config = dict(
    positions='rope',
    init_std_o=0.00343,
    weight_decay=0.048,
)
Each number is 128 + 32 x the weight over its row's rms, rounded and kept within 0 to 255. Layers, rows and columns count from 0. The size above them is the row's rms in percent of the matrix's.

# layer 7 attention query, 64x64, rms 0.149, rows 0-52, columns 0-63
size [144  93 104  89  95  88 100 104  84  54 100  84 109  90  90  89  82  98  99  98 102 104  94 107  93  91  94 102  91  90 104  87 121 131 119  87  95 115 114 111 100 154 108 106  84  89 101 102 113 106  92  96  95]
[[145 108 144 190 115  74 160 144 127  62 144 175 100  97 104  73  91 141 143  87  95 112 153 161 123 112 139  88 120  53 176 115 121 118  92 130 154 128 146  92 140 133 106  51  73  88 114  83 142 153  97 141 161 183 146 137 142 111 125 122 144  99  84 149]
 [151 170 116  97 184 112 143  70 164 140 112  51 122 141 166  75 181 195 126  98 104 116  91  95 122 117 100 150 143 137 158 151  97 146 119 161  96 159 152 138 112 164  81 153 197 116 124 132 122 175 112 140 122 112 136 124 114  98 157 145 142 206 153 174]
 [153 134 100  93 144 141  64  76 103 147 140  78 142 164 170 128 184  85  97 140 150 194 139 114  74 144 165 133 151 162 134 137 128 111 187 152 188 117 133 118 189  79 127 151 141 135 132 177 128 136 138 150 117  98 173 138  75 124 179 110 140 164 178 113]
 [127 147 116  91 184 166 129  90 163 117 139 142 127 154 167 146 184 193 120  79 102  65 136 128 116 122  79  80  75 137 122 135  85 104 156 118 160 166 193 104 132 178 116 142 201 144 130  75  79 175 130 130 147 113  97 106 115 136  95 134 145 136 120  96]
 [126 107 158 104 149 106 131 130 135 130 137 106 110  36 169  62  83 115 157 110  65 149  72 129 153  85 143 160 101  79 145  84 137 183  86 103 122  98 125  98  89 170 140  98 110 135  99 129 153 189 102 158 133 152  95 164 137  92 160 148 116 174 131 145]
 [195 111 151 197 129  88 133 161 160 167 115 114 140  48 114 159 117 169 132 118 108 101  60 117 170  92 112 143 128 126 161 130 172 121 107 144 102  95  93 107 100  93 136 101  79  86 147 107 173  92  92 130  75 138 131 138 133 113 208 114 113 132 122 160]
 [133 134 152 120 143  66 179 191 172 114 190 131 111 116 160 106 146 142 143 102 154 110 105 119 109 114 114 114  97 118 130 101 168 176 130 129 147  98 136 143 114 180  95  91 234 136 130 134  98 121 154 130 157 155  92 107 135  47 105 161 103 185 154 102]
 [ 98 145 142 104 118 143  67 139 118 120 144 141 123 122 141  76  82 130 120  89 189 121  79 151 134 164  90 143 104 127 161  74 116 130  82 175 113 129  62 135 145 139 179 124  73 115 122 127  97 161 120 170 145 146 151 128 190 128 112 199  93  90  90 194]
 [ 70 144 123  75 154 210 151 146 120 166  70  90 146 166 170 102 178 129 145  95 135 168 168 130  97 176 128 153 135 116 105 184  99 100 180 105 112 150 119 127 121 129 126 104 147 140 101 135 129  96 105  94 163 105 144  59 102 132  81 136 163 109 171  87]
 [ 98 114 139  95 141 176 118 145 142 151 127 105  92 156  68 130 137 170 129 132 122 107 177 150  81 163 104 111 116 100  95 193  58 112 180  87 173 142  47 108  90 114 149 150 102 122 147 158 126 140 125 118 127 104 114 125  80  64 109  95 178 149 159  88]
 [ 73 108 139 114 134 119 184 137 185 147 131  89  99 110 184  94  87 122 118 178 140 107 140 162 140  81 186 150 132 154 125  85 147 145 149  58 181 146 163 135 104 166 102 115  76 100 112 117 133 111 149 103  88 143 112 174 123 161  89  62 108 159 165 113]
 [110 140 144  88 143 174 123 152 109 136  74 149  99 112 148 120 152 144 111 142 149 139 113 119  84 126  92 144 144 130 119 148 137  89 113 247 191 164 138 173 144 125 146 136 117  97 196 157 156 129 121  99 118 172 109 163 137 108  88 184 106 152 179  69]
 [130  73 110 129  73  97 152 118 129 131 163 176 121 118  84  68  70 115 153  95  94 155 132 112 114 134 123 103 149  39 139 110 146 126 146  83 146 100 112  95  98 175 125 125  73 109 123 125  91 133  75 182 106 154  84 145 147  98  55 134 136 120  83 144]
 [140 144 107 164 108 105 137 126 125  57 188 123 177 143 151 148 115 125 127 172 155  89 156 175 126 147 181 183 132 128  79 115 127 156 149 140 111  80  73  89 169 166 139 112 139 124 119 133 137 146 103  86 101 105  84  89 146  62 138 181 127  50 142 104]
 [112 130  92 109  84 105 189 108 135 138  87 136 116 141 129 129 103 108 143 131  84  93 117 174 111 189 149 115 112 104  84  78 122  71 145 158 140 133 130 111  97 147 104 123 110 130 218 182  98 121  61 198 143 119  88 146  56 111 103 153 148 119 143 122]
 [156 103 102  93 114 109 104  82 140 131  95 114 108 157  94  99 150 132 122 153 132 148 159 146 129 164 115 173 151 173 147 120 111 121 142 183  77  58 134 107  75 160 148 143 158 116 106 137 105 121 131 203  69 135 108 154 141 101  82 158  96  33 169  97]
 [158 114  46 109 101 144  97 148 150  98 133 125 136 175  97 110 116 128 112  53 105  84  86 166 142 113  89 155  69 174  91 176 117 168 166  76  91 108 115 139  75 130 125 127 103 124 188 141 162 112 103 126 116 176 157  92 151 140 147 134 174 149 100 131]
 [174  92 171 122 142 125 135  97 155  70 114 102 100 156 144 208 119 137 107  87 122 127  72 163 137 122 106 147 148 142  89 150 140 127 199 137 132 103 140 182 170 108 122  93  82 140 116 128 123 164 156  46 117 109 132 136 108  68  96 174 125 163  86 162]
 [171 150 135 154 135 110 110 107 164 126  89 162 136  67 159 158 118 141 144 119 150  94  83 197 134 119  97  95 126 155 143 161 100 168 110 189 187 156 157 105 110 169 137  91 120 129 167  92  68 136 147 178 134 168 169  85 109 131 203 121 171 154 135 127]
 [125 108  98 167  57 116 171 123 109  99 131 173 106 131  50  89 141 100  43  96 107 146 176 154 124 137 138 155 169  78  90 139 164  94  93 148 130 172 113 156  48 112 103 121 119 157 151 147 133 106 128 109 144 146 117 152 121 151 112 142  98 159 144  68]
 [ 95 102 102 111  91 114 124 102 157 137  76 107 100 130 112 159 103 172 157 133  87 108  76 111 140  64 110 113  60 110 129 118 139 100  90 115 140 153 174 128  71 189 158 105 110 149 116 123 155 114 104 161 102  63 107 185 104 157  91  91 136 187  82 104]
 [121 102 125 135 120  90 131 118 169 154 126  95 108  99 167 103  80 140 106  99 114 117 161 110 103 107 162 136 154 116 150 139 127 133 126 124 200  64  63  66 116 153 152 134 109  89 151 129 118  84 104  88  50 145  46 154 162  81 130 103 104 177 105 145]
 [101 130 107 137 104 141 183 146  71 113  98 184 142 116 173 125 166 107 178 163 165  99 135 100 134 115 123 149  81 102 116 152 144 156  77 181 193 148 149 130 129 198 154 121 128 123 194 135 127 157 134 176 112 161 174 119 169 134 180 188 145 144 152 113]
 [106 117 129 105 143 142 225 144  87  85 132 178 156 173 139 159 174  81 144 122 128 133 160 123  92 111 102 167  81 123 103 110  97 136 104 173 166 121 145 122 146 115 128 110 118 142 189 105 112 144 147 120 163 143 117 102 191 142  98 233 129  95 147 129]
 [127  70 129  86 160 131 185 151 128 116  72 168 136 175  93 135 136 163 131  67  90 182 140 109 130 128 158 143 141  64 114  54 133 117 119  79 178 136 167 155 101 125 110  78 108  83 113 118 109 133 116 178  92 107 140 160 153 140  95 141 131 156 110  72]
 [168 157  52  69 145 124 164 142 154 106 134 107  82 156 107 188  89 132 119 127 103 158 124 164  97 109 203 153 153 166 117  95 133 170 169 131 148 100  95  92 102  84 127 155 107 153 152 125 151  74 100 101 144 103  50  87 102 131 121 111 137 149 122  97]
 [130 171 128  97  86 145 141  78 168 111 126 161 161 180 136 121 114 155 122  86 140 122 163 121 132 111 154  94 114  96 137 115  79 121 128  77 188 152 177 131 130 151 141 145 158 162  61 149 189 105 150  96 108 146  59 173 127 163 143 149 126  78  56 159]
 [113 121  92 136 192 126  61 148 100 177 155 128 142  96 112  99 167 130 123 165 167 178 123 118 114  91 113 186 100 151 122 137 143 166 118 129  55 114  98 122 109 160 147 133 109 161  89  68 138 133 204 102 112 122 134 118 148 110  95  94  82  88  83  77]
 [129 124 151 128 117 110 136 121 177 136  67 188 159 167  85 158  86 109 165  84  80 111 128 147 177 150 109 168  84 134 129 145 152 146 137  65 123  90 109 128 122 149 120 131 163 194  60 121 130 135 115 115 117 122 115  87  71 116 136 216 147  87 128 152]
 [126 102 135 156 172 128 145 144 143  91 115 166 127 116 103 157 124 114  98  79 100 140 165  86 129  99  77 112 183 126 113  71 127  79 101 180 155 186 136  89  86 150  90 103 135  94 176 110 138 105 116 137 151 142 116 196 125  57 193  80 127 132  90 129]
 [110 178 155  80 103 123 128 138 121 172 139 205 133 162 120 156 141 157  88  72 142 147 127  70  84 106  57 135  91  97 138 125  79 116 138 118  95 124 134 139 171  83 154 133 155 131 118 154 112 107 113 161 130  65 151 106 128 156 113 193 111 186 166 170]
 [141 128 122 184 196 140 109 129  72 149  75 129 204  89 114 116 147  72 126 117 103 131  83 125 156 177 129 137  89 146 198 112 130 122 126  99 157  60 145 109  97 150 120 125 144 158 129  88 117 135 109 127 143  93 180 107 147 104  53 103 131  99 134 171]
 [118 109 129 107 132 184  85 130 114 202 113 107 130 125 144 199 168 101  93 168 141 153 182 156  95 136 148  96 138 154  92 123 114 153 191  98  80 113 147 160 191 129 145 123 153 131 136 148 142  77 172  96 104  54 150 146 109 132 104  99 127 104 142  71]
 [144 105 138 200  74  93 145 147 144 108 128 160  91  96 141  77  69 157 161  93 126 115 155 179 136 114 162  71 130  77 167 125 157 126  93 141 126  96 133 113 134 148 106  55  76 113 120  82 148 145  78 113 138 158  83 144 127 125 112 150 148 114  61 167]
 [ 99 160 155 154 113 132 101 112 126  51 139 201  94 181 119 105 119 136  88  49 127 117 117 128 132 152 104 144  84  95 126 112 124  90  88 170 155 129 164 121  86 133 106 136 134  86 113  89 118 129 104 180 160 190 134  84  96 177  96 144 135 143  66 141]
 [158 132 179 151 140  65 140 106 190  71 126 140 143 102 123  85  63 154 158  99  81 139  88 127 150 145 121 137 125  74 155 103 135 145  56 173  99 116  85 104  87 138 112 117  84 117  93 157 170 169 110 121 160 122 112 116 134 125 180 137  86 157 130 183]
 [131 106 133 139 121  99 158 161 120 151 114 124 142 109 119 169  64 150 141 121 129 161 112 122 122 122 122 119 135 152 159 130 119 135  98 181  69  79  60 156 116  55 144  66 145 130  99 158 191 171 126 154 108 138 100 159 128 130 221 170 115  61 146 133]
 [144 118  71 178 128 208 116 130 111 175 106 139 129 168  94 186 157 108 122 147 176 126 191 142 100 149  91 154 146 154  79 144 121 144 191 135 112 131 136 149 159 117 157 131  96 131 149  93 136 111 123  83 134 107 192 111  98 155 109 149 142  73 150  53]
 [ 95 129 125 171 126  56 140  98 135 110 110 131 134  46 118  61 141 129 173 110  48 114 129 135  94 150 104  39 100 121 118 127  72  89 107 107 124 129  89  93 138 123  84  91 106 124 108 144 102 127 163 135 103 147  70 111 100 131  97 143 133 102 109 167]
 [115 177 122 107  89 197  59 117 112 187  56 145 114 165  91 155 128 177 132 155 185  95 139 148 147 124 181 122 138 120  92 154 125 128 121 169 146 125 118 174 146  98 107 160 117 112 142 111 142 109 119  91  92 115 201 128 144 130  96 186 170 102 156 104]
 [139 137 106 122 166 137  97 117 115 130 131 108 106 138 108  73 145  92 135  97  48 121 134 119  93 138 149 155 137  82 135 106 108 108 129  65 204 134 119  98  72 181 208  91 149 102 148 147 123 128 186 184 108 114 129 151 158 128 127  70 133 167  89  97]
 [120  88 131 114 144 113  95  93 131  71 122 129 114 111 150  59 101 137 137  68  95 138 126 122 123 165  96 132 136  73 129 107 129 122 126 104 130 111 149  51  84 205 100 119 124  86 127  86 118 178  89 164 164 155  84  72 127  88  82 128 183 150 114 155]
 [177 129 115 161 119 117 120  93 125 157 105 120 119  93 134 165 160 102 147 110  97 187 111 118 172 167  97 133 176 182 149  60 201 128  62 133 112  74 173 156 114 145 130 135 162 143 125  82 151 126 112 128 103 163  70 103 133 201 138 132 110 145  89 153]
 [206 151 106 158 162 160 154  73 138  59 106 185 144 120  85 123  76 149 130 128 107 122  70 131 135 101 160 113  57  99 165 100 137 150 133 154 104 132 134 105  68  64 133 114 150 144 134 122 151 127 106  99 174 142  73 109 155 163 107 140 131  96 160 110]
 [154 171 193 144 144 106 101 109 176 176 119 127 127  93 133 107 130 168 159 107 131 169 114 124 154 116 141 132 124 118 140 143 224 104  96 185 124 113  98 155  83  94  92 108 178 145  91  93 132 143 153 119 125 228 128  81  71 114 138 123 136 145 113 151]
 [124  85 140 126 127 107 148 160 169 197  99  76 127 134 164 146 129 123 128 150 125  84 126 135 158 199 167 136 137 138  94  91 213 142 110 144 112  81  92 158 149 133 123 153 113 137 153 196 120 168 101 149 135 110 117 117  82  62 195 151  89 167 114 134]
 [131 129 197  62 129 181  78 125 126 130 136 110 139 167  66 133 176 145 127 114 151 158  86 100  99  87 132 142 133 155 147 112 141 122 163 174 142 111 143 126 158 124 147 158 209 137 127 118 111 130 132 121 111  88 156 183  75 193 140 148  77 132 172  74]
 [ 47 173 176  90 115 114 129 131  91 157  88 104 166 179 129 108 183 106 103  82 160 146 156  76 123 151 139 111 120 140 152 104 138  83 116 119 116 104 103 142 105  95  96 112 114 123 201  92 145 110 106 121 129 111 155 100 112  66  73 128 152 140 123 206]
 [104 142 182 165 116 161 115  72 102 146 102 110 113  65 203 119 128 155 169 183 145  89  69 148 163 104 164 172 111 117 122 165 218 128 106 165 106 128 115 148 133 101 129  95 164 102 131 100 151 111 156 108 158 134 132  89 120 135 171 188 121 136 136 146]
 [158 167 137 116 112 162 141 171 193 127 205 138  87 129 154 172 117 135 127 129 160 135 158 115 107  92  72 183 169 118  65 114  82 139 146 168 174  81 184 119 135 140 116 117 143 122  61 104 143 112 145 112 182 142 130 174 135 158 108 144 109 177 155 138]
 [ 67 142 173 165 114 113 133 101  58 105 110 105 106 129  97 140 136 141 119  73  84  88 139 148 131 147 144 149  82 122 122 234 151 155 134 134 186  94 138 142  89 134 130 119 151 161 129 114 158 141 159  95 143 173 178 159 123 119 160 149 118 203 139  92]
 [160 170 110 134 161 161  77 104  63 138 136  99  70  94  85 170 149  95 170 133 113 136  89 118 118 164  72 114 165 120  95 117 125  79 146  97  62 178 116 154 164 142 139 180 123 131 136 148 180 104 138 129  82 146 125 146 117 132 171 107 151 138  64 166]
 [167  79 152 146 123 148 119 102 179 109 164  86 145 102 175  98 108 143  70  75 105 117  68 118 103  95 104 101 150 164 141 183 140 136 206 140 148 118 139 104 142  81 153 146 112  85 171 137 142  88  97  78  90  91 121 122 165  99 104 121 106 187 137 135]]
# layer 7 attention key, 64x64, rms 0.154, rows 0-51, columns 0-63
size [135 110 103  98  83  94  91 112  91 223  84  85  74  84  95  90 101  98  98 105  92 105  84 108  83  94  94  95  94  88  97  91 114 108  96  87  93  71 121  98  85  49 111  99 111 108 105  95 106 100  93 103]
[[137  84  77 147 141 144 129 130 142  76 148 126  71  97 133  92 104 156  92 130 107 137 109 122 139  74  90 141 127  25 136 185  93 111 104  92 121 143 149 101  91 171  95 160 122 116 169  89  99 188  91 119 143 141 124  93 146 124  99 162 189 173 119 137]
 [ 76 179 158 155 153 155 119  80 122  93 165 136  93 109  85 152 136 103 131 177 108  86 154 127  97  89 130 157 183 157 122 157  92 189 133  97 102 153  81 142 152  93 161 134  92 117 107 162 123 109 186 175  76 167 118 169 158 115 130 103  95 112 186 148]
 [126 104  81 125 162 126 150 194 132 158  73  93 160 161 127 160 164 105 184 107 164 114 132 109 135 159 145  79 130 179 110  87 156 135 135 156 125 161 106 160 137 112 161  68 160 133 153 171  90 114 173 111 117  62 131 127 148 100 123 126  75  55 132  83]
 [ 97 128 126 161 144 166 147  82  80 127 182 126 105  86  81 129 153 140 128 214 138 111 178 115 123  88 130 116 147 106  98 169  60 115 117 108  76 105 134 137 147  63  84 146 166 152  87  96  87 140 104 147  99 166 121 178 113 119 117  96 188 138 140 143]
 [124 104 165 113 146 142 111 117 159 138 137 175  61  83 157 129 120 154 111 144 148 146 190 114  94 112 126 137 139 139 108 115 170 164  92 121 154 119 136 115  73 179 131 186  97 115 117  58 122 162  95  89 200 141 100 114 141 108  89 134 170 220 130 149]
 [116 139  95  77 131 118 140 141 151 188 141  99 165 156  97  95 128  94 129  86 156 100  82 139 191 174 183 134  89 118 128 123 154 151 156  93 149 153 163 113 145 132 132 136 135 113 152 192 144  99 152 151 131 141 114  88 115 149 167  72  28  83 155 158]
 [113  96 121 134 174 111 107 101 102 106 112 123 101 159 155 102 200  99  96 188 141 174 103 110 128 132 112 119 140  94 131 101  99 173 111 143 111 149 125  80  93  78  88 206 140 137  93 131 141 153  98 126 138 111 131  92 119  65 193 163 157 120  91 200]
 [147 129  97  47 109 129 116 141 125 163  85 156 163 174  81 111 127 118 119 138 133 121  84 158 182 174 122  87  93 106  99 173 105 105 125 126 103  75 169 113 195 132 165 117 103 175 169 195 148 103 136 152  94 146 134 118 131 188 110  95 131 165 163 112]
 [120 124 117 227 152 117 146 103  88  65 175 142  78 102 125 148 146 124 134 131  81 122 110  88 125 105 111 157 157 161  90 100 114 170 126 128  98 149 122 131 102 166 142 150  74  85 157  84  89 121 164  58 123 125  86 162 159  88  93 156 178 134 108 130]
 [127 114 116 141 156 163 124 109 110 112 149 113  74  99 130 120 112 183  86 110 132 162 160 101  77 128  90 157 164  68 108 142 115 135  99 118  84  97 133 100  85 189  97 163 133 105 126  99  77 184  90 124 138 144 100 103 102 112 104 143 193 210  80 161]
 [146  94 131 118 117  87 109 127 171 128 119 155 119 127 134 145 168 177 160 207  87 146 125 111 122 120 146 143 134 138 114 156 207  70  98  99 115 105 141 197 134 127  69 142 168 169  71  97 138 148  95  80 199  95 122 119 118 102  95 169 128 164 119 126]
 [111 128  75 142 153 109 139  93 179 130 120 170 108 197 150 199 143  82 115  93  75 123 107 171 162 110  71  97  92 110  93 159 125 143 118 136 115 132 127 144 128 119 113 142 148 110 149 135 123 167  78 162  96 131  98 178 137  99 180  89 170  87  94 194]
 [ 99 134 176 118  97 138 135 143 187 178  54 125 159 114 150 139 143 134 132 148 216 147 119 139 128 133 170 157 114 221 133 119 158 140 170 111 114 113 116 158 151  90 135 111 139 130 127 151 154  73 112  88 113  97 179 143 102 151 149 108  65 188 126 112]
 [111 129 106 125 128  93  95 123 107 161 120 101 169  92 164  58 160 143 127  93 149 164 135 168 130 119 104 184  85  80 114 118  85 143  71 123 123 151 136 124  92 173 155 181  67 132 106 101 138  95 192  71 144 168 140 126 127  91 113 159 149 128  54 141]
 [101  81 130 125 112 146 154 108 175 141 178 199 159 147 146 141 202  46 124 111 125 127 117 177 131 115 152 150  90 137 159 164 100 166 161 162  80 152 154 171 170 127 105  87 139 149 139 114 141  80 178 134  85 123 146 165 145  92 101 151  93 121 138 168]
 [109  40 149 124 117 149 191 122 157 160 170 138 134 104 161 115  89 150 122  73 105 124 156 141 101 116  80 110 102  65 100 130  80 120 104  87 105 129 153 152 151  73 145 157 117 157 123 141 159 164 174 159 133  77 120 131 119 170 133 141 177 154 126 206]
 [144 104 175 115  81 107 142 138 111 125 115 105  88 159 159 117 169 105 139 119 193 115 114  97  93  36 139 159 195 146 158  44 170  78 100 169 119 162  81 116 161 122 160 147  91 104 113 137 116 118 133  83  98 137  64 148 132 136 112 119 135 129 135 125]
 [143 211 136 170 157 112 103 171 134 120 152 119 171 131 144 131 167 109 160 138 115 115  96 110  67 139 138 144 189 117  84  65 146 138  59 131 154 145 121 131 179 137 150 134 160  88  82 134 164  92 121 159  92 168 110 177 102  58 111  94 144 140 102 118]
 [125 123 123 130 126 141 169 114  76 134 188 136 164 131 127 162 141  84 174 146 164  97 153 145 145 144 152 150 136 188 132  93 208  87  93 178  83 148 197 109 139 111 210 115 148 123 145 136 149 128 139 136 124 147  99 114 169  80 149 139 102  70 176 128]
 [100 123 134  94  39 122  96 134 130 119  89 147 146 148 138 149 130 129  91  97 122 166 112 160  72 113 159 135 134 163 163  86 165 144 157 132 195 138  80 128 136  76  90 123 129 153 159  96 120 125 102 188 109  99 179 121 121 114 213 150 113 147  72 166]
 [106 115 158 120 132 127 102 110 217 100 150 156 148 117 154 127 142  68 154 148 121 120 147  67  65 118 124 114 120 161 126 112 151 117 187 103  59 123 183 165 139 154  56 107 102 129 145 156 160 106 127 140 108 154  76 135 144 148 200 133  82 125 159 105]
 [128 122 151 133 130  65 182 117 190 134  99 112 162  71  75 156 150 150 128 135 171 178 114 131 150 123 121 186 135 174  95 149 185 138 159  59  74 131 143 180 162 116 125 155 153 103 135 145 124 109 138 111 146 102 132 104  93 180 123  60 103 139  91 130]
 [122 112  94 107 166 121 121 112 152 146  68 170 133 136 163 184 121 103 139  83 199 151 132 125 150  96 137 120  67 173 147 108 184 106 104 151  95 127 147 133  72 144 174 100  98 180 161 115 110 120  99  76 143 169 138 115 130 160 175 138 112  62 169 169]
 [156 161 137 146 135 101 128 116 142 164 100 173 170 133 213 139 142  98 125  78 170 147  77 167 153 105 141  83 112 140 126  81 152 149  79 192 150 128 133 187  69 190 140 137 143 135 125 139 102 149  95  89 131 149 138 165  99 134 162 124 161 143 184 169]
 [126 137 105 131 114  92 130 177 140 134 122 130 146 114 162 187  89 132 137 139 100 164  90 117 118 139 194  91  97 187 143  58 135 147 128 139  78 104 164 175 116 135  98 143 101 133  79 162 148  63  78  92 117  80 105 197  79 100 144 136  93 115 135 158]
 [127 128 123 159 115  91 152 108 112 121 202 151 103  81 172  94 223 132 108 134 121 136 109 164  70  76  89 164 126 118 123  90 147 140 111 157 128 146 131 166 150 169 107 149 124  43 109  85 149 173 112  96 155 101 109 141 129 122  65 102 139 165 118 110]
 [145 127 113 156 193  76  99 130  84 124 133  44 156 145  49 129 145 122 142  97 172 140 139 122 102 150  82 180 104 109 123 108  90 118 177  79  79 110 142 122 136  87  37 120 111 174 129 110 128 128 109 156 118 120 138  94  85 120 114 152 103 145 152 127]
 [142 119 101 119  50 130  82 119 157 158 132 105 107 124 188  55  89 194 106 158  82 136 141  84 127 140  80 127 141 116  93 134 137 118  79  74 130 100 146  70  94 128 153 169 107 112 125 124 104 175  71 133 173 151 133 123 128 173 164 139 159 145 142  92]
 [105 134 130 164 149 121  93 200  74 172 179  85 140  67 101  74 131  98 121 142 204 112 167 113  67  93 150 157 175 124 108  98 126 161 142  73 125 191 143 125 103 165 117  90  98 131 100 138 154 111 124  92 104 117 123 137 111 126 129 162 120 149 155 167]
 [116 151 111  70 105 124 183 103 191 133 141 128 153 188 101 153  96 104 146 148  96 168  51 151 154 141 146 145 126 182 125 126 156 151 147 172 169  90 163 122  65  88 128  85 122 129  74 118 104 129 163 174 124  88 117 163 108 116 163 120  69 104 124 139]
 [ 96 154 127 156 172 167 112  80 179 119 122  79 145  98  70 134 116  99 101  83 135 104 100 154 162  89 161  87 144 132 152 107  94 154 157 115 146 143 132 150 131 162  93 111 118 102 217 205 185 132 118 146  90 116 145 129 108 125 114  91 163 113 190 107]
 [135 131 188 134  85 111 162 164 136 153 139 179  83  81 132  85  75 117 166 130  70 134 192 160 169  72 163 132 168 134 141 156 126 160 119 117 148 150 104 103 101 179 135 163 138 151 108 162 121 164  95 108 169 149 132  96 106 185 123 163 130 177 174 148]
 [109 139 146 129 115  79 157 129 149  94 147 155 188 138 133 117 138 152 166  46  67 103 146 135 131 136 122 103 121 135 172  87 125  82 133  82 159 192 133  65  75 144 109 107  78  66 115 128 163 135  90 124 155 144 114  89  87 126  72  98  87 115 124 117]
 [115 117  88 143 207 134 131 104 106 103 173  90  75 115 142  86 167 156  98 117  81 118 122  92 127  76  76 154 179  92 118 171  84 139 102 142  95 123 152 125 121 146  98 161 105 134 152 108  78 209 160 124 156 140 163 140 134  82 131 170 174 146 140 157]
 [169 148  94 174 122 134 126  79 138  97 134  91  80 124  96  94 125 115  85 144 120 211 139 112 104 108 164 168 121 108  88 168 126 147 184 141  95  59 109 110 165 137 114 119 133 192 143 182  71 153 107 168 124 128 107 180 111 139 130 137 179 128 135 174]
 [128 123 126 126 174 150  91 108 112 114 198 155  60 104 144 112 106 177 115 114 101 104 156 120 118 101  82  97 124 103 101 144 104 182 103 119 133 119 133 146  92 157 127 118 110  81 142  41 104 195 160 150 146 152  74 108 146 103 143 173 198 148 107 166]
 [160  83 106 128 135  98 104 187 140 158 101  92 153 167 186 113 124  78 152  52 149 103 109 113 169 132 141  98 102 131 154  63 138 133 148 188 171 182 154 142 135 159 167  87 103 120 149 132 144 135 133  72  95 100  92 133 152 123 173 131 101  77 152  95]
 [150 154  94  93  82 124 151 153 121 150 108 151 221  93 103 102 142 133 169 174 151 122  83 159 167  72 180 159 140 144 138 117 146  92 127 172 136 143 124 104 161 101 152  71 101 136 121 166 149 120 116  99  95 146 169 169 122 162 131  66  92  81 157  90]
 [143  79  98 129 127 148 117 121 103 215 100 134 156 130  83  93 143  73 103  73 148 134 169  92 149 214 125 123 101 152 102 156 130 136 143 115 106 107 161 141 135 117 129 124 226 122 138 186  89 136 170 162 113 156  90 105  97  99 158 151 117 115 124 111]
 [152 157  53 126 171 109 133 162 128 110 112 118  99  81 133 160 118 126  95 136  99  91 183 159 102  67 111 185 109 131 137 139 135  16 158 156  73 188 112 123 193 134 159 127  95 117 128 166 124 111 133 126  77 123 156 146 149 127 128 133 134 112 145 112]
 [ 90  82 133 120  88 148 151 157 163  92 119 136 134 121 168 129  78 116 137  94 122 166 141  93 101 133 109 191 155 181 151  65 131 125 120  70  75  85 161 169  99 133 131 172 100  97 183 113  97 113  99 102 149  83  58 118  82 159 101 103 107 146 113 130]
 [ 87 127 164 180  89 121 144  92 151 145 108 121  86 107 153 168 137 122 139 168 155 155 158 117  96 110 138 149 143 206  75  65 197 146 104 124 118 127  99 186  94 114 156 204 114 155  99 105 129 124 150 125 132 140  62 149 154 136 109 123 157 188 140 150]
 [163  59 124 148 129 127 158 183  85 120 138 105 118  73 147  81 131 141 143  99 141 122 169 132  82 141 155 145 118  97 124 123 196 165 128  94 173  76 137  73 105 141  91 135 142 149 131 127  88 189 120 194 178 120 114 154 123 179 136  66 163 138 154 123]
 [160 174 156 116 107 128 133 114  60 202 126 119 109  97 158 141 155  69 119 104 114 110 127 167 153 108 103 135 141 111 129 107  50  95 133 151 185 109 127 179 136 143  94 139 122 109 108 104 186 135  67 126 123 154 107 119 146 135 207 195  88 148 142 143]
 [146 155  81 170 116 125 115 166  91 131 145 107 170 143  98 168 168  94 129 167 119  94 139 106 177 180 154 160 113 176 112 126 144 136 184  87 144 117 123 111 160  84 161  90 116  85 104 140 138  80 175 187 125  87 151 138 159 120 187 144  64  82 155 114]
 [107  99  81 102 142 133 117 154 120 139 155 156 119 103  79 131 130 166  87 181 108 159 125 117 116 131 125 124 118  45 131 222  84 184 133 109  93 122 124  72 157 134  71 112 130 175 105 118  86 123 133 128 103 160 184 132 127 141  82 107 131 115 103 200]
 [132 142 104 133 143 139  98 114 155 113 186 126 121 114 117 118  91 111 103 123  88  89  94 118 155 167  80  78 109  77 138 164  18 112 169 103 109 140 100 100 119 123  79 121 132 125 133 134 143 181 119 166 186 118 123 155 154 114  95 108 182 140 105 207]
 [180 134 119 210 121 102 168  92 210  62 132 131 119 134 112 155 144 106 126 130 104 137 112 177 166 114 152 152 163 125 137 137 168 165 189 127 160 113  98 119 135 178 117 149  99 119 147 199  98 128 188 151 140  83 131 129 123 136  75 152 125 158 167 114]
 [160 165  75 169 157 133 103 157 125 119 125 124 124  91  87 108 131  70  85 125 114  93 134 105  98 189 123 167 118  92  90 179 169  65 146  91 115 116 132  92 107 177 152 144  86 136 179  56 109 113 164 165 140 156 153 124 152  81 156 140 119  78 105 128]
 [132 150 122 116 181 132  96 138 159 134 103 126 188 134 168 140 160 115 168 159 115 133  87 106 122  85 137 142  95 192 144  74 229 143 104 141 178 154  80 167  91 135 140 135 125 121 121 113 156 187 124 112 131  98 167 146  99 115 117  62 159 165 145  84]
 [171 135 154 150 138 111  80 164 148 119  80 166 161 109 107 140 102  96 113 127 157 126 155  85 121  85 101 117 172 175 131  73 178 109 110 130 115 194  44 127 154 126 138 102 112 124 139 100 135 112  84 207 111  93 112  87 101 142 174 150 125 112  72 154]
 [112 138 100 108 143 163 142 159 150 102 101  98  85 154 177  65 150 125 124  80 131 102 161 111  87 109 112 189 157 161 115 133 117 109 114 124 147  87 133 124 119  98 179  70 119  94 186  94  98 117 159 183 117 126  88 146 108 143  82  72 115  96 135  45]]